Part of a small language model's weights.
Size: width 160, 2 heads of 64, MLP 512 tanh GELU, 3.03M parameters.
Training: a variant of Adam for these matrices, 195M tokens, 5939 steps.
Each number is 128 + 32 x the weight over its row's rms, rounded and kept within 0 to 255. Layers, rows and columns count from 0. The size above them is the row's rms in percent of the matrix's.

# layer 8 MLP up, 512x160, rms 0.0783, rows 248-256, columns 0-79
size [ 81 106  98 110  85  79 105 101  95]
[[123 110 128 104  78  68 165 172 206 162 134 139 119  71 108 117 133 148 156 120 154  83  43 100 173 127 158 110 106  93 149 141 142 153 133 117  97 164 180 162 100 116 129 135  90 107 170 143 131 132 106 139 173  89 142 131  90 116  76 138 114 106 124  85 171  43 168 151  70 154  77 111 121 120 176 124  91 179 182 144]
 [149 109 158 118 106 138 121 132 120 131 111  65 140 161 144 101 122 141 185 138  99 118  96 122 127 176 131 124 124 117 130 128 119 107 179 125  78 145 105 191 115 125 125 180 101 125 153 109 153 137  85  95 129  87 130 156  75 162 184 152 168 159 121 165 131  67 166 170 118 156  40 159 111 151 154 129 109 106  84 135]
 [153 131  71 113 101 177 122 120 107 143 135 117 137  95 109 113 164 144 158  78 175 141 152 213  70 123 130 183 109 104  87 146  99  81 139  91  66 128 114 195  83 107 136 150 150 140 111 196 202  99 152  87 121 137 152  55 126 127 158 131 127 208 110 154 192  89 126 186 205  65 116 146 121 166  95 181 138 128 121 103]
 [123  93 111 115  74 109 150 177 179 132 144 132 126 125 101 116 112 119 109  81 178 127 170 159 134 126 118 197 129 147 109 142  97 155 134 130 148 129 164 105 148 139 156 139  92 163 160  93 116 127  92 142 135  90 210 107 123 100 128 165 218 131 135 140 166 112 110 178 145 113 104 180 125 124 157 131 149 108 102 134]
 [160 127 149  99 134 141 129 151  68 137 136 184  54 151 141 120 134 155  75 125  88 147 127 157  75 152 144 134 106 102 164 114 111  87 157 134 201 104 139 157 140 137  73 141  61 129 165 116 112  84 128 100 166 111 162 117 133 107  84 130 137 118 145 157 122 154  96  92  72 101 143 169 136 156  90  81 163 131  70 137]
 [144 161 142 160  95 132 148 114 179  84 120 120 147 123 143 108 116  81 146 110 152 124 110 141 134 111 201 132  58 156 145 137 151 146 137 158 116 136 111 183 177 185 202 108 144 134  71  92 149 100 158 157  77 140 183  81 132 140 108 154 103 188 210 184 190 166 113 187  92 110  90 132 139  85  74 110 137 156 111 123]
 [ 98 162  88  95 113 153 100 132 146 145 112 159  93 137 108 125 129 107 131 102 123 190 155 202  70 108 127 140  64 181  78 123  97  48  92 117 149 165 107 192 119 148 130 145  98 112  45  68 118  99 117  95 129 115 140  80  98 126 138 141 103 202 131 153 123 109 137 129 158  81  70 113 129 111 115 162 131 160 111  91]
 [136 108 150  93 168 171 169 139 180 119 130 100 172  99  95 169 132 131  77 107 181 151  96 203 143 231 125 188  65 180 119 183  98 126 128  99 149 136 143 146  95 173 125 168  97 141 154 145 140 148 172  86  86 124 194 161 112 106 108 185 194 142 126 104 192 122 117 143 211  96 114 105 113 167 198 156 144 131 129 171]
 [135 172  98 138 122 129  88 192 100  91 137 109  67 192 112 141 118  94 147 166  89 106  95  82 124 115 122  87  67 107 191 121  94 109 130 185 168 167 158 160 176 132 162 164 112 175 159  78  72 128 106 147 114 115  98 116 116 107  89 113 100  99 166 152 156 155 126  89 128 127 150 149 117 216  82 104 146 110 101 138]]
# layer 8 MLP down (transposed), 512x160, rms 0.0752, rows 248-255, columns 0-79
size [ 77 108 100 122  80  80 108 102]
[[199 132 138 161  74  88 157 101 126 133  98 169 196 126 134  94  31  94 127  96 132 143 144  96 129 123 199  81 139 157 120  91 169 123  92 191 168 156 155 104 134 115  93 124  66 146 177 123  96 126 114 116  75 147 129 130 139 157 149  97 110  83 176  90 115  61 107 127 216 151 118  98 116 125 123 140 148  82 135 145]
 [118  93 137 118 125 127 155  98  88 124 166  88  83  87 123 135 160  88 168 192 142 113 124 182 156 107 140 187 143 187 138 139 103 112 114 113 160 127 126 163 122 145 171 120 140 107  92 129 116 153 130 130 193 114 124  75 132  93  58 116 130 117 141 100 123 103 130 178 142 105 177 136 169 135  95 153 154  67 195 169]
 [ 68 153 148 165  92 142 121 136 155 139  94 140 123 103 117  97 145  99 110 141 102 137 131 128 127 143 128 105 134 162 148 120  79 117  95 144 112 147 127 147  71 124 123 102  99 119 161 106  98 126 126 144 127 163  80 139  87 103  80 200 105 106 134 131 105 166 120 183 146  82 135 171 155 124  92  82  74 152 118 102]
 [ 98 149 107 137 181 142 127 133 126 192 173 131 104 130 140 114 121 103 128 154 154 131 128 161 154 143 193  90 183 128 134  91 153  86 147 103 124 127 147  93  98 126 221 125 184 118 160 157  94  94 148 120 135 146 152 155 170 106 179 145 183 105 186 153 168 173 171  71 126  93 158 142 106 105 151 123 124 106 136 167]
 [178 120  74 128 139 127  94 130 107 135 151 134  88 110 131 134 128 122 126 144 169 175 157 132 110 130 119 166  97 127 150 153 114 108  94 164 103 131  79 130 157 103 130 122 201  97  85 113 186 196 114 103 160 157 150 141  80 134 139 116 119 212 130 138 140  98 124 151 155  98 151 117 103 141  64 112  60  83 137 114]
 [112 113 134 109 159 127 170 135 126  92  79 128 149  99 129 126 144 144 136 142 114 169 133 122 125 134 140 147 137 159 106 222   0 113 132 123 149 155 145 124 113  89  70 131 185 103 138 136 141 128 113  84 170 130 143 122 121 151 187 152  67  96 132  92  91 151 107  85 124  94 113  93 200 123 117 101 128 116 150 130]
 [139 121 117 169 141 113 181 142 105 202  90 129 160 121 136 163 111  95 124  94  95  88 122 108 137 139 166 123 166 126  82 133 182 191 193 133 133 103 192 176  83 145 166 176 162 142 150 129 131  92 162 159 163 123 169 182 125 147 148 208 161 131 125 153 146 122  91 150 138 160 109  97 122 121 158 140 141 112 119  65]
 [186 147 119 114 112 134 155 148  84 138  75  87 177 118  94 134 109 144 187 148  88 114 134 150  79 133 135 103 152 161 124 121 111 126  95  89 115 108 171 135 159 173  97 115 165 154 128  98 159 103 141  85 151  58 113 171 120 184 140 147 165 157 127 157  70 161 180 149 158  87 118 183 134  65 132 139 127 139 128 116]]